{
  "num_attention_heads": 6,
  "rope_theta": 10000.0,
  "qk_norm": false,
  "attn_scale": 0.177,
  "init": "normal",
  "init_std_o": 0.0,
  "optimizer": "cautious_adamw",
  "learning_rate": 0.0022,
  "lr_mult_qkv": 0.4,
  "lr_head": 0.00353,
  "final_lr_fraction": 0.1,
  "max_steps": 4575
}
Each number is 128 + 32 x the weight over its row's rms, rounded and kept within 0 to 255. Layers, rows and columns count from 0. Numbers have three digits each. The size before them is the row's rms in percent of the matrix's.

# up: layer 2 MLP up, 640x128, rms 0.0808, rows 9-108, columns 0-63
# down: layer 2 MLP down (transposed), 640x128, rms 0.0692, rows 9-108, columns 0-63
up9 083:103238105138164137088128093147140138148111113080170125121106109119151188147141151109174126120103138164119166088076168098124123107187146181146103230102108127139070110133117086134168063055120106
down9 076:057153104136125133121095110073127172135104100104158140127100136124141169118140134134098169124107096135109112144113088120114159148168098156133037156066108127131142133130121051090200106114145122
up10 083:122157126213133042125086086141171150142130152102132124130122139082140119133125111174148145103107106156154130109117104084211102107138120156142126116127176178141088099102060139161158122148135177
down10 079:205127107185119061133130118108143150151122151107124108085081137178117215114108145128144126081142150177086153146090095099142113109128135181076097188090127166111133087115133130137145104118163151
up11 133:120168124158112109127090144125117129191075130121144124085120147150184101133068120134072100135141109118118116151090162158136091149093102175043124202053113108109125128139132085127198121103147124
down11 137:128102132174128064133129106193148121133098108150168100111101132100097185102136133138116198109057112069187110112144151115154096095139147134126187184112159114182147171118185170102085135142062180
up12 093:084196144159114110097094131141128126139117154111185113112107142103156112114115123157167157102107149119137132130162157117148136161174145146057107133086154147161119082059161098177154128159136138
down12 103:149153092134092142144157149110137122127104105059085141082134122139134122099112182149133145076095162154083139143168154126091094095121131210152138167098093114144116125071104074106158049147103162
up13 102:103172120176116057114137072157103126162141196130183127071106091131159110141144129113143175102110130144103120096079133048169092128161139124113122168136105127154112077127112113146165135077133090
down13 100:144080118138080163143133111125130157196127152094122150111129130112083124103148142090125119139117158118120130126170125067150072154137110138120093118124134125202087105130082098113161131102114110
up14 075:105154105154111108109091101178179153130088162078172100099124110127173200147097094097120186122105172166126137101125145112146114061140114148147113178068134164182056118142105119132152065107151162
down14 072:125127127193170089109143107118171141179145140106158108102136106181135173143160104121147151105122177122093123102141173116199088095118076148069020155081114179133099102125120112111153107131146153
up15 081:157160116149143089083124108141146150138068218116143122088126130147133116108109131132141164083088156125126159093101085060190142120166121143126127148132137114138085120084138093128206098119175131
down15 086:157080091155110108159092106068129130155175146096154056129173132152146123113117121126139165104129075171132110085136141105124102102137111136111102154090104108138074091111145044106140087065176109
up16 100:140152128114113072125106130097162186184096186131144123099083141135114106123147101198168149132144182127124117096142122113147139154120115167108102251105147126132129079117183098158170063119118165
down16 091:126070096120130088117144105127097083105153166178157158142124100117141143140106075184133134080150123141173113131109109146090156149120123130133223094081157121122150085146114114118111112094116183
up17 100:074151055156152119117133132146147132125078137100152112126089092116179156129117159138176139095112166174156140004097160119164115113173126126100113176125122201134104108137118122109170094078156119
down17 088:108091122152157139101123152138116179111105077119144106144139177140141142123129117085092119151120116107038087153137117141088178129121118134173070070122134115198139134115076138188083076128116125
up18 091:131156092142122109099127113185198166136118147068140061139145128126151206117116082126153188125103142191135124106137101101156081081202104138138097124100134134168032109146093130106185101140141121
down18 089:151090138180147126099118104111142150166137141066091138125134142127115165134136075128125157154155104148089091147126157084134102101136117141116083090097115167156102106077088117089127096135099123
up19 111:080132100177156087074115098148136163140109120074183111086134146140170124129106145103123121088113151126131128124099172067122105122121099220092097130094130135190085113063106088119157074116128127
down19 096:139134168134105123130139216096121115075137114166087110129137164160133144118145179107130089152159076091116169200174088179151101148139147108111126027162117128115143175132118159084138152131126143
up20 097:129201108132170148115120113109137146135076155094178127066103131105139181095120150112201187120097149181108126066124098106137115082200113169139075254115133109150098083118124083105193102105121162
down20 100:098151130170145113107105187092112104063167171103192059087129117111128154128120112099132158110122110168156134134126169155124085135137062155156008118127114093109109108130071084150166118121134156
up21 096:077131136116133090101095151149183119152128166067125156106121165131151132143089163099147114115126166102136091142110108138136163125059050147108158159078164072148150165158119114112163109070132101
down21 067:118132088160133111203186147102093160128123138118163089097209097135129140107132146147148125109148218103139175126168148155122156096114136092079091120146146176153151111136100126115170140144077073
up22 109:076135125183155109144129148146104105138126131119162104108094150110178102128082147113148097091113119107131128170094101127136097147098060174026094138144139143198107074113127123119149093141183107
down22 120:160140122146086099154137124120109094071136131154090117074129146159213072088128102097121055120135126104159115128132053163144097136122096146084119076174168129145147157180153100135108135138158125
up23 087:149173123160144105123120104139227169115138156064138059158127107123132182137123062122167186134120126167131140093130094113131086068187118152094098117109150112161038121137104146126187109102137159
down23 086:140122142176172103115127083136142132140165151079092174084148142118166157142100079112115144144124069135091107166150135054122085099118089153075078114113118111147115124099091125123153134117093145
up24 114:108162113172121086156100148123182142129138106077119138116163143138208167110136135091100133112153180112173167146156124080120068101126069176110100112156178177128094135130116135141154141180216169
down24 134:073097155138123104160128182158134166161179090086152114093122085094097094135091104185095105128069098181073136171155135080177120135160156133150093114133100096132074126128095149178169144119119159
up25 076:092184117159148113121095099156162153146120167095141116089112116095141171137144165141181162091101138158128158107108141086179084122175120163128083216121133154176061096102115110170182102147182163
down25 078:090128100181148067127127053133130093168079107110115078095164088110132121113095133135135179089107147158133115137127113070105086091111139157075067147107130117127105110088192077149161116096136128
up26 110:069117126192142075082068163125085133118136116104149151112086152088164093134133102158110109112135147143160126115095125120146130175096097182096128155111112137138127092114112122217159075116154079
down26 138:079105149130129073133117115131152130109101147110105134066085185110191082111135125146070150202173092195132085157131134145129077172110117173091149165089094119169154095154110118165148060146143098
up27 095:134212095128149079097109133092134171123155187135172139108057130086149122181168138144109190105089144160115148121071115085158136103130117178142124186089117145126070091128128138144157108082136117
down27 106:084100099119107123151108134114125112131201142165135129160130126116150140072138117139129152144124096124108116137134129135109123156139077136111074124135117136140107090204166151133155146096154114
up28 102:100177110187116085131083119124136131135156188091144111113122095093179130109135099165191155124112167140164169125135099120158083115116106138080127172098163123181103095134133146164195139119154168
down28 112:159066161127109123133100144084166125127109154155127120148168189097086144075143134126133137180137103113064130115120125144085098131079151133116120101110106153134133092131101094190139155125129136
up29 091:109189129145171127097076070123121143154155142091185130121100127096173163114149167140195139104063143164112142090113160117166094101158123186149079227073106107163113102114134064087155094093139162
down29 085:152099062101104133120138125144125152190110165180162126090097109129075178139126139057115154126118163104126159107146132129131122073177137152053038119136096165171050085083111098149151125095169112
up30 122:113139070186190079099139114145146155159140118105164095118115134104185162144129148106131111076127099110131137098085131096134084083126122139106088108101185122181082155074098103088150077110134123
down30 100:110140132121095144133158237093123128111135086166101146166153129150124128120128150101124085137180074053100139158189128193152102143159133096143103061170109125104146190149104160077110155149120120
up31 109:120168104160193105112125076181185120159135119113142110130138120094120177139112054127113113132132126141151123109127148131146076130107064150103140123113171100129127106132144127120127134115144153
down31 088:108097140107158093120087161120187108201179085135089134109142126116086162173091130156143093106140138163138134087157186133112089080153160099138109116135104109128074108155077084125160088101140129
up32 074:131206111136123062120150115165137158193115164071139104121103133133145184117085109110126193123115152152113125118081138102136122072153088124141119157115154163188086074124118112140182071104191134
down32 077:146191137168121101106147125175134110227153114086192078137150140165105175126119155144108155128105138163094148064103187147163125102134109119103096158115126084118086063104128140119101137141162165
up33 122:092147115175111090102080094111165109192155117120162111138154109137143226124112101168130150134119098108120122161120124116114082136105075134114105112111183115157101118159086154103177127180173120
down33 103:080107139056209145182147176175144123114120133169155153132169091093168119158146140090144065149148102141097081116143116076123117139097146145141117117127084123127101199098105101112092121134153098
up34 095:120175094161186119094144086135149168143128113085162087133074090139120134126132118128154176089041120163123163071060172025168128109123135140153115172148099119158114110120137083094174102096134105
down34 090:166148118159124143167134128082116160169139109053145100111100098193174113109103130152155208098118114151166104074142141138072192142135110129148105104117153144125084201116160009117137132110150122
up35 108:131116104205140136095112136129115145129076162117143109127159111130148124153099069157168128083078139126190178072066091104155118027152112135154117154136189087140129138080122134152127109124117201
down35 116:146127105170082127097119085169124108104167122119175093118143135152157134113163131084141100063139145115143080145118150109070106113173166133110072113138120137148139143103049097146080134136081111
up36 116:110185118171063075132107163133132129186130143066117126128137110134124149119086124074127169135146139108142122166134144100099158164150110187096126106098126157119128141140080129121141151137145107
down36 096:118087084138119054114111141161201084123100132158085144185130153154145065125168105150141111106140122130124174092107107124188127135013119140153153156110156180112094088157087108214107095078105129
up37 099:119183107156123109098111118155133113154115126127143124179128084083177162133100113172173146126135149153124155117112134139157071138183124174112097179099160107148109094135166128150180080171129148
down37 089:045111129195113133137102132140140103104125166095157145122175167091163179078152111117105139100092124113076134083113162095114076060169143143106106162117112116158079155119078097191168135156112120
up38 104:095201104151123094103104153150126137160121148109173105075132167124105157107150079135129092127135176109118149142129113127170072158151064147092079163083127149183100020079164134177193154143175146
down38 100:155104113155132133099143134118146142112168064094108147116158116134167125080166108109107065221085123159133130197134125074131094126120049177117142166138090112184095078121097112126111123108122107
up39 118:046148109125158127152128126109136105206065132131151151071150133142146091120144144121127097143091154119169131145085123129158140138125131226088072169097106146119121095087087112119168133139146093
down39 119:162144089120069121083098089091112150154089111135119097142096140186152114137071130117115119088080144132136089144109083169180096140121099153109176219135181115155199133157140096109129074152072117
up40 092:109195116138151127080142122148159169140133103085227104114104119152146148142145136144160151102096113166114158097087153019146162075110118161143128193110119090151121125136117118105162074068148109
down40 100:124172073132122068140158124152173167140136115074147093159157156108173185115136132168116162143105119135141102154115101134130179154101118124160071124143182145093058132102114072136185116105203126
up41 097:126108103154168119114096120132224158141097089077142075137116125155158173113117122094157107116108150167157151061141132144127108061148127095138091151139143153126089175133098141152140076120126131
down41 101:123071125167179118147134030121139159105123101019123170137118105161143143130139141055181095147119144134087092100152136149140121139131136101104105068104145134160135146121070099114125084187143097
up42 103:116147087151170136088103135164153136128085135091163111142093111137160240160123161149180147120097140177174135050104169150145117059143128142141116173125178141136125140139146129160152070076165127
down42 096:115115129152162099102107120150105176122121122071186101105140187127157147099136170105108115169071126102037112151105105145096131120126106127134058085113131146166097127116083123148155088119154091
up43 103:119147119121164088141079177102118113134079146126166133034104135153161134098150143099114086124113162147156131119049156130143104128119043152060136198131108110124124127131133122118171145151144116
down43 080:092099099163119145100159182140090118135153126091124170143045104141118137172146102116156174130122059078105145100133083133117107108142128125091118136160180064124079117186164113108051134134162109
up44 084:120155117152147099094132104163170184136090121094124097128098073092146185170131155142156164110088161169164137090099133119117121051106102153147107216070131153136035104117094116149181065096156155
down44 076:046135138181164136091114146100141161152147108062140089117108047168139127141161128138112140121169152167124140097150151138158150084084033150111011131100140173119065158110106162139186114118179147
up45 082:138140103159158117075090129142142150135087211119161114084107139094160152156125112150143123083063181138164180075101135041129123129126136158073083121136132140124093130051129102149184088148163219
down45 090:092156074170124083087089123149128152176096089074160102123114101111125155123113139125197160091132151163156131160124157136081088159138087137107186161081148132103071106123103093113183127107100169
up46 112:149105126133159160143129139111173145165061142130130106106125109132157153089088155109129097121120168122160126079129141112160160111177123135136115143143114149115124180089069099117144082169125169
down46 096:132167111073123145132122119083167161164079145094049123155117145145141130152127102205110100158166129107150114107155116114150120134162116139087183143100135120089068082195139133131096109081123125
up47 111:125099142138172139135170118112079156123144156119129163105065150085140097134121141156164136111124136107138143094063165053138131125117109150117121194131118131127138116110138085131135135076120111
down47 107:144163143145150129077174120060121129127120121131103132174092135205141131161119109178125079170125124094102114112083084108101178117149085147115131144148200095151099119171170121129081114120135123
up48 073:064148125162120103175136087206102125112094138098159119117148121113167107142091112141127137130049119138137132109069148088123081106094129177096102133106136149134121095115107108174117106151143120
down48 078:095162107152122082149145165196140107105066146059153109088125121127147180075107134147160156107044176156068164118122096103106129104122114126097144169131165120129147062101156108131137135122167099
up49 106:061156096215160083125091107105110149139142150129161110093117135126141117126122066130125156073117155134133168111111146113117099119105101151114105152117138136163125081124165141156149102140198132
down49 133:136091141141175129189141070139080089121086128126107157149116146198136137112145141119055152155094153082066145155152065131129123160114179110119107067203132109101192077126157103112062191121137138
up50 097:114123099179151091077096130137204129169105127135104106088146163125114132199080114132069154136160105098092085126123104139089177128091118151075152103121101156140125107139086198128183121167135115
down50 077:071144171125155090144165143153159147161125158141120101163133103074167155168178114145072154148142063129105150146162174120103123091191100122152093116099155098163163106128156113100108126161090170
up51 094:092099114128159129097139136165186129141104110103136110127111096130193178145105162143191143123080165177150144053110181107161130063150153146128095164126118182142102131160087123113148068069152115
down51 085:086101150167139123127127131120154176126116088061142088126147137140174177079140140100108109105126136122053118108114120137127131111124100153128063080118123154194063132132100095182148093123136097
up52 103:143158099143205132101082135106143151136111114107171125098100122127110180160132125124137153107096138178156137089074204113131103122131116172154093190088136120144125101105101104135145062104128163
down52 150:132143102111153135137126131124127106200173057160170122080109122112144122134139131103113129143125059084042137189109130094124128150144094179099119157128098142125128119096131102121163193066169192
up53 110:111130121149112101149095161133092128130115166142125139049116117135152136147138119102131126094086146125136133154057160114171116114136076197101098175120116173110094096111112116133153129106192115
down53 133:148155138171109119160150156136222127193182121171105060103154138094155128125126095119101131119143167181154073167150079079099094132193070111124109123165110137087068145111142129105127150097146110
up54 103:126178103150180157072106151151208163122093105075184093155099107154135203139111139125141147117096149186179151088113163149120130076169123140140094147133187130126102119131121114163160062120138120
down54 140:119114098123179119106119118122086143149150102120147122110122172156132139089165167107067076138083097108050087186077113104091141120139132150130116124139112151136135122103104105125117153120139111
up55 097:120209111127121066117111120131158147112126160082148083156182124149144187094169099070123178115123098133074106138136090124119105140154064127127104173128161089183139092112153145178106152129202122
down55 063:155111227140166084153094081102153122147144121174097153121113132073107164100130142113123152133080223155102110126078150120202142135098142171129128120105119140126119106134065124148180099087088136
up56 099:147160120134180156091075083179166160168141108087178098127103119143128207123104122115145161127076132146102136098133162136106107122144120204149074160133117106139105107116145069145136067130107139
down56 103:138134084109190113098107149128083114185129076095162137094121155133131183113145116093083150123091111116061126193059129126055137093162100168097130142147079133134070122113137083076097145133177139
up57 088:128114146147151158123110114152129128141050181143117133094111146131180142157118084136157124128092125121145136070129122074192108096151106160070090090124111154168090145125100102116152130125143183
down57 086:099125120196154180126165068135174119185176117096143103100122146125129089168125051100210117101167112159140124112111138090142073128143124131123093130064103131166076136156073091127150070089122192
up58 092:119191141148136105093115098140189153118127118107182089159115126142136149139178134190151151125089102158162167062104159055155171071109088144147140131108117094171077132122085132077177105090153133
down58 096:129159060144150053107140129124152168127124132044164110174123105151135172138167139127145158118085111166134142097126169092060138167107140127075079140120173156125077157141122133142147096107158107
up59 089:123084052126117152129062114151204111190156092110131139117161087135124136191128135138175139088126123153149129104070104081178128144107100133160133105088128190109125146135139117105199108112141136
down59 082:158114115113124127140082114113206079193148084120106172130154100110084133174114143147161126120124110141134111162058096126143141162124120119170153114127114146058175171167132133087157103128141109
up60 090:102165107170119069087087141153210152155126138024179104144128136127098209130110103099124134115147148134123116117137160089148125094108083149117116134135159125200082050130136157123164096112178144
down60 085:117139135141170095119095132139202142145106106103184130111133126129132152099124131115061120138121166139157122160119140053074118107095095107137095152098126114171049130096104112083124127124171181
up61 082:137103116135162093090093154181134179126118168080148085096166121151127224119055064098095180113098152126110126126139130131128124148151094174140094107072193157173103088102135129114131051176101147
down61 074:132148091161153107108091144098200124129112123082143128130170075176123155120106121089122201108099111096114124145130123064142126189101076192093124102141205172102116110102149107138135134138168117
up62 083:136167122169138109134134142142169198141086179076158088102088135115166206118124141103160142096091144163115145067076131100145116037171089170135087168114161126159088110095072089123174097081136160
down62 072:129106129189154107102103116142112172135094143075131075102157121126184196136123105125136171124134144187111110135096134137153118111142067141144027151097145160130114125110067113118140124105108161
up63 073:086156123156157136096123116150126147167096170074165097114093109083148161138091149140139110105077120139135179064084109085142103098157090176127112203132122140144077112116117113161155079088165131
down63 064:160123054155191151088138149148117173130093105103163097116141124125176146154130134085158115084102147139126146062079112109167118106144051099064091196098134102129072135132141117096161121136129120
up64 112:153153094173190126097099138163197163113088098064166105155145110141142217134153155096124150097104129164193132065140146149101122070148135124136110143157191129125112147136097138160131064124129139
down64 152:129068133142176118138132106155060134141149104079131154129126168195122131083135155076117095131074102081047095159118136116092163115134135105101117062132141107177123148109087160093092145155149126
up65 132:106203046186107098127134137130152125152123106094112116117134104111145126149101090109107100123155154115164133149140133127154049133129102144145142100094230159141162079123102143134138113176151146
down65 128:110086164076108133097109125130146172117080198031049125130055175148157130099132079110162111095118105109107110166092165165157131115076094147112153175121109104134120130156139109134147129111138119
up66 103:075119072142162091094113128121137130137111158088139113118140102107137206120120170152169145090103136164130161053129168107192108111181136140106094142110148171148104129115099139106183070074148149
down66 100:125073087144159124105094138139141171129101097092155118147145188158157147095122128090129115168120113120064114142131136149089140100120097159165088089089135134189086130156107100168122058107098158
up67 107:102150103177114057119087126157110172159101198086154103132102125104163138148127095137148152128130153149130141136164107107133127100127084160065123158095174096159119100105147127180184114164161162
down67 117:160092125144143105116128142126163146162179100129120097132190174123156141128131111136130164120099118131057126108136131152135127109140130135153124141071125124193133083046100085118117105157099132
up68 091:118139141129222133095168085113159112134133138143109125128060107157102100125159112091203151091119124186116161053087115101151139055154117135158115139121175165130134126117123121122104098092135161
down68 061:096142149132085132105139150144068123138074121152147111088099133104154218112085185120091086178121102113132104167169083161148116100131146125096088095118131126147164150163114172093147115136086099
up69 107:129110126139119132156078081151110141096081122154108161138108104149196153160126112098163105111120143144145151041149153072177109096147152149108117141133109131127121139090116122118152106138152112
down69 087:159096184137103151166126136123109140139151106167124079101161129182122103107055093123129128148139130132113139087042162132137146124087077086168118106108129135110104135105136120130101095139110182
up70 090:123199099127175171114105100135133161131137086083188095076099149140145221115125094082115146119087130144106143110099146118113082175169124195134083140129152107132110106097097059110120069092095121
down70 088:151219086136170155127116143117130136122131082091164138056087115133100183132145105094093149155092131156083076175069163107100092172163081183118122193116114124129134120122138059076148103116116143
up71 118:082127108167162073066117093163139152163132115076198088068128153153172124109107104103122135081103148122120156111132164072107085107121073163113103125109152147156086099090114099114140088149130113
down71 100:146126152112120147127170190074108090070158096166092117156139150141117139107125155120116108144171103067100168149170109172129092152140159123122139047201123141120146186153135156079122160112121142
up72 097:146177139145120087106148102149125141146106208111153109128101081090161119175133077158150169096114137191163166080137095083145105088125117159128116157092160102163093122121109103148150135080122202
down72 090:116118114116134121100137123090170107129171146158193067143117182094116142087155102104149152136093133133127160094103166110140076169127159142062071130117082150120087095125117151149139119100181116
up73 117:148107146138099096125137152163122133171102110037109085116156111128128151142133074087108196149155144097112160169163113084125062076128138117140111122136171113154110137098091136125146153115156157
down73 097:160067123128097098089116108097181114136176062141109141158127124145177120147081149070135135101130125162148155136090183205126135114124073117116151099172161100114186066112088132119104128121137157
up74 131:064142122134100040108115096140156121178115174065143147074163148128113178117143116076124125122123159100145143146146130124113075108167066131107125132134154176142099116128151150178165121157201139
down74 133:147124118164165078124145147113142094170117146148108130130113110117120139150086193143133076136184130049161106135120121101117159130163136113163144193116155162092025107091109163074123146102112146
up75 100:133159094153104075122154136146152153151120184098131115129121121085149128127116069130150178080131172107194123138133120069173131095134101141134142037119168139180110091057125146126146131191174198
down75 115:058186157168077153165151117118092112118162095142111123071114087101108118142097142124148118099160181114154168122086138056139103104140086176158154177158132111130176147110159146109196117118107152
up76 079:109194129156136101049133059175140164152106129100161115128099088098147181109118119129165197099108140149115136106104130097176135128186145166169100178113142152176072112134157112162152057086125114
down76 072:105126105188114172087089082120166138100112104087138096128150095168147144122082116127076187098145111175122140089139107136102151070172171152149052144100133158166105149122141090147171062077153174
up77 096:143163071142126082103086101174164132163127114060165111097095146138110225123071100099152162156117166140132132151119146100119132148152137161113101141113161118172118082143134038137150098151145139
down77 106:119181121212131141161159113160128130118070088140113118092119145140141194101111089095091134150132164126142168089131161091129129178153132116098126113147116130171092137090149081066121098138163142
up78 118:110136110151111123163088123150090103173093195152152178090081093111165107101054161146136141152114151104146121074060110143136164107111111188069122247129106106089130110147114082126140148096149088
down78 107:098119121181126089072140161151137156144148129086131158208178130114110155232123121181115111105147116085145137150110114175078157101052153144137138126161146101129070101078108160166096110184101173
up79 085:117183115162119109110134121148146188149117160055154075110112116119147159132110085140177215077089139176139149095111121053168115073167125144110079169104151131158055102111157072135175120124146152
down79 073:179136094175178114142108116157150148192136115066121112102213128123145180140127115110118141059113110150106109088119151055140073118122101164110078147117115129150125135041131052101154114145164129
up80 106:097112106168154131109091108178158145120080134113141129108112094134153182138077125149165143121081167181168176095144142125123116095163118123144081173108113147124095120133091128144151089061136151
down80 096:114106100124150162087147102057078128137116070110126094129112103114113138094137134125134100124178104120071118145151115178131071118139103153076063118084079145169077144114132096119143173091125137
up81 087:168171148138124094061142089149187211125157138071148105116082129097118190113116113159182199115107170184118142119083100072110100127135137170143102161106192089173087088067127098113198069097147089
down81 080:149137073134157130099141115183180148076108124079112075117097124151161162149170139070182161109125084177117106089143128105143123158111160155130123138113147089156096104091125117133118122073188190
up82 084:174129098141185103129144129121159116192093124075126108086119173132135150118056144089132139135085162157146129159123188120134066129191095132104076180136158149177060095117080107142111118150166146
down82 081:164112091162112122099137117149185124148117089108172115109131138116151159109171104108127156076106135099133123179150168090119087144145133162054092134124162120136070110077131135146193151132117190
up83 089:135141112171153110081064098165171154124096125106190110141144137118161177142091060115144138125072127162151142075123125163143077081175130146155097169115180163135117131097122137112138056146132197
down83 086:128143072166141114088126132097091101124125112131132130113139125153181158157146132095122091056083154118091121098150169119137111094159082169076104123143105121106102121119111140140160091126073181
up84 080:098171108158181107116112076137188181154158115100153091138114107099145153154135139137158128119064133155154166104158194068213110100170087157174090150122140136164069114132085116119169081134147142
down84 080:142103063171117137129128101142109112099147111091168094108091094170167181118131156124134147090157150179130172097146083102098121117131158141049049137137144170159117133082147102158156090113176134
up85 103:135168076121102138077103104085134232131120104129112141116081124142137102146193125189159148057138129198164135122132078049150113139127083133100122162080108141138131131136120142097147137104128152
down85 085:158127089153067141085053094123153146141156101158078096103135142170130054128152121114100103146158118127133106149135111089094131214112121100155183153102151166120081170145146130170132086096066112
up86 081:090247109163167137099096069116167139169143157090184114108122124102153148107161125151184132064132133171161161093121144104181115116145105139138107171122155107168065106128101092098188105128142134
down86 085:169133056153172087086177072122190135217133152114129113122111147135146145162088152115119147142100135116100137086122171050121067161124159123079063145112153138108108158149140096194097099092118133
up87 093:102145133145100077076056120179167136139152116095148123166176147146098181108116094153147153108119148133117123176148089147167122155118094155171106116084169131188114110117122160121167135149156155
down87 081:126102122140111143158180111132079126135117133113099127112116138135106173102095161175148133051114103070144071116144184144146138158111101068051093140127133153155135160133136168132120141180091122
up88 078:109178121165128104093125106182143149131124154079163083110100127106152185123121137134125183103106169170125144112091137122139106085143094151156110173098139149158072066083081107146176072103144129
down88 079:107151116207142123113157136152158148205136142113134089072104144162137174137138143119098130142104165159115147105105137130173098098158073142097046185107152149141089088048108108156155080137126168
up89 100:110121141162140121095083115150165158107086122088180117110087116089175152135071066135157172130085144207149156103093137121146101064173147138161080178084079118151079158134094108191164105108145169
down89 104:103092140144095094139125114083090083114138124165081118059102114114154163112129123139150123104166132110109154143148138116161031138160151158009091102166090135137103113109144120128170172125123139
up90 117:072171098185089029103093144139151115136123144128149106109099161089132112147131129147129147158129128156117115156121107102149125166114129120087128164129197146155121084141178131147158125169149121
down90 099:077155106115139086101104144175115122099120108154118088087124075116155088091097154128115187109123161139135103149126145127135088129146105114142130168144206128091148117126108159147109100122112190
up91 108:130077109144143031086089176161124156120077193080110133116150113164095125128132133093124132098126185113088146126092093133109120112162067126077132065121115132128116152104105172122177102153117146
down91 100:110157144156133135128124124123127139077207081128145117095034132080136150179052124158159127185148124154129175106097103099136152070092147129165114124137152102137109090133127123172106145098201139
up92 077:130193119180115131119102065099178165148124147094160125080091124121152121104126074157165147097084146185124146102092099067152076062177101152136128163106160065180108121126082107124143095110161163
down92 079:149157116153099067090156120096177135125154166094167048109156128092180132154162106134139206074131147160137145103045125126180065151138124131079094139155104148132069120127113069098175137107140149
up93 095:112213115127164133074097061162187203138163106064170072144087109147126189142169132116196182080071123164138141112103146058162134132145104141170102153115139104139084106115154109106169074092106096
down93 093:136109094126142133102075102114121163099146101095146080136113082155217113169114117079115199149110094198112149087142142086105140143160135155132086058088153136115097212085120060111139126134163158
up94 121:123185113134132068080062111128113149155125173121122137131081135127169101159096158100087139116150150121137128103097122072173145137128133173080099245110117104103117137138103136198188126099158089
down94 110:165117132184110033108146152115098160140166096109179193136109132145122184120166113145141125100099099114089098099134119139124141109114102101147143141139167159154121126087157093144119097145064158
up95 096:061137111162121093106170139143134139175127156102132141064088157112156084173143079118112121079111172105146165124086125111119140157105121169106130100102142140191125125096086148162147096135170113
down95 116:161129102133088126075168185088110128173112117130137160129123149179137137122111091089120088116135104111161166125110145181121105139092116156124133098102078175128124149122148108104149166136148093
up96 085:139213153146125114083099090160174160104144148084178052122113097127146190115120083136170195084082117170114148129102144115154104125190150200121074150112186128153078097109169069126158091125083108
down96 082:118146119176092133092062078123174172100107119087171123119163112160166197119088114114063149129104075167100113128131103128119117092172161168145075124094146136157097162112125083143149092126121181
up97 097:067123106155154074139082155192137116189137136152146162104116132145148110117089144136167089149147159099162108089123163105126131137107047145109122160124107117117150105135076144162188139170140114
down97 083:105117092174166104109136145112156124102113139151160163128152090161126141131106132114130157110053173116167190165112145196065178087119159151057098087125106098127091110131125170131175152090188101
up98 120:078123134186187145156094152165108140140110133108164174106062141116203122150127126088083112117092169101107127127061186142183160112135057150094104121139146138106137101140099062119160146102120079
down98 099:157166076135098099111119073120118123095115143124165125153170117098112140133084117122159102101223143130178127103123159100087142153082092173122158162086111097189145135136147091124093058097076141
up99 113:156130108165237137085100124164159154145119129120162093108148104140118223160101120120171164097075169188182127102134135145124080120129162156132061135119165118154105103116127107153155072139137182
down99 154:138095121123123099098120139139106115181158100155181106065128155119110143104160126093093117119105096069043123169122125087109127129161142145098079096146126121156117127089115093124137143112142150
up100 103:112158089137159137084118155164206155135114116084163110134108086147146218119116180112162139127086149179140142092126152140120143102160133148142086169123113151165081123140083129118161056094148143
down100 121:105095097117181144119122123155137159126132076099152111116144167150131157063139118100136120147159070116048087170120104172080173171084096159108126104079101133155088121121093082109126138125139116
up101 088:119163134150120101115126089154161183130119158059140071124062110088163160126103088132126211101097144192128131103109163109127099091208155139144108175112094132166079096081118091141191099157131154
down101 077:146122127189152141152167080098136126197198150117123082097099122124123152093129105096142187073165098125101127153129140087155091121148109100101119109141098143110102082029163098101174132169160164
up102 090:137162118150118100107107119131110144160098162131140115087066125129161153169110085179109169077058167135124181056124127113148153132082127141098136113159127121156113127082143135187188101106181156
down102 095:085138087140101077107091098128103154151102116061145115109099140115161128120140158150155182086122117183174126121116121126104138081127098145119129186058153144125089102120104145140163102149173169
up103 088:124207126134102137109137084106139174136107170061142095098121110066156185138141141114183154103127152168116170112110100115120062135160126168116096229118125104142045063096170100136164128128149118
down103 085:117176108107097133048140103093153124147062166180167098083088114109119131102158061143123137146127142195092135146118150089113108109128098133144052161122124134058140125124169131162196099116173134
up104 098:104095079129173124131144177166146132097124141110135175081100079169150128125104164112167129093090145133243149103138221087133096125154079125116111136150120128081116137121046123091142112143138165
down104 076:157185090115061088193124090073122112197152132129122149140104095109095145162129136112090114141155111149131156125149193137132082115150116075163107192117122125147201114187129138105121135106155086
up105 099:125127092148144071146126134111127096142076182135149145081103135136173100141066132131094112121094149142130124172065129129133122126179110175082122113117144177127117111054117081086147141120201114
down105 111:130127126134094172160131122156129088124158157169099070138185133136156078174103158108114082090114143149146117131109137108110143079221072199138151109163134143110058193100140104123095124126169110
up106 109:078180108169104057130122101114176117198126147086168131137089171098126185136126089086128128142136157134129123133156150113124100111157103130091120100143179106214125146161092118122164124116171126
down106 138:126106121116139108168124147116176085168129105114156148105122142168130183140168128143120086124142161028097133137147147119109064149157118088066094147158111138174128102170095076161104127135105158
up107 088:151221123135142113093090088171155168142128121078175101130123119132149226094123061096123177109099141179115132127117133114117074123180107184148098147144158107138100088119143107161132077127104129
down107 083:136217110179127136089093164116152148148102100058186133153144077145159181153124068134073165087102113158138106169069114082068084084163135160153113158125153148113104122117102094079092123171152178
up108 096:110139087174171121116079114185153116126094151101138120122127091107181175135097117143157128117059151176165186130104166122174098106222130143109071126111151093139110125129089137119160074122130156
down108 084:126116116120103144070102130078081147096095127059142084128159144139175166111117139139081124146149129137075120101121140158095095104174099172153047134152103088190059147138096118196115114118078151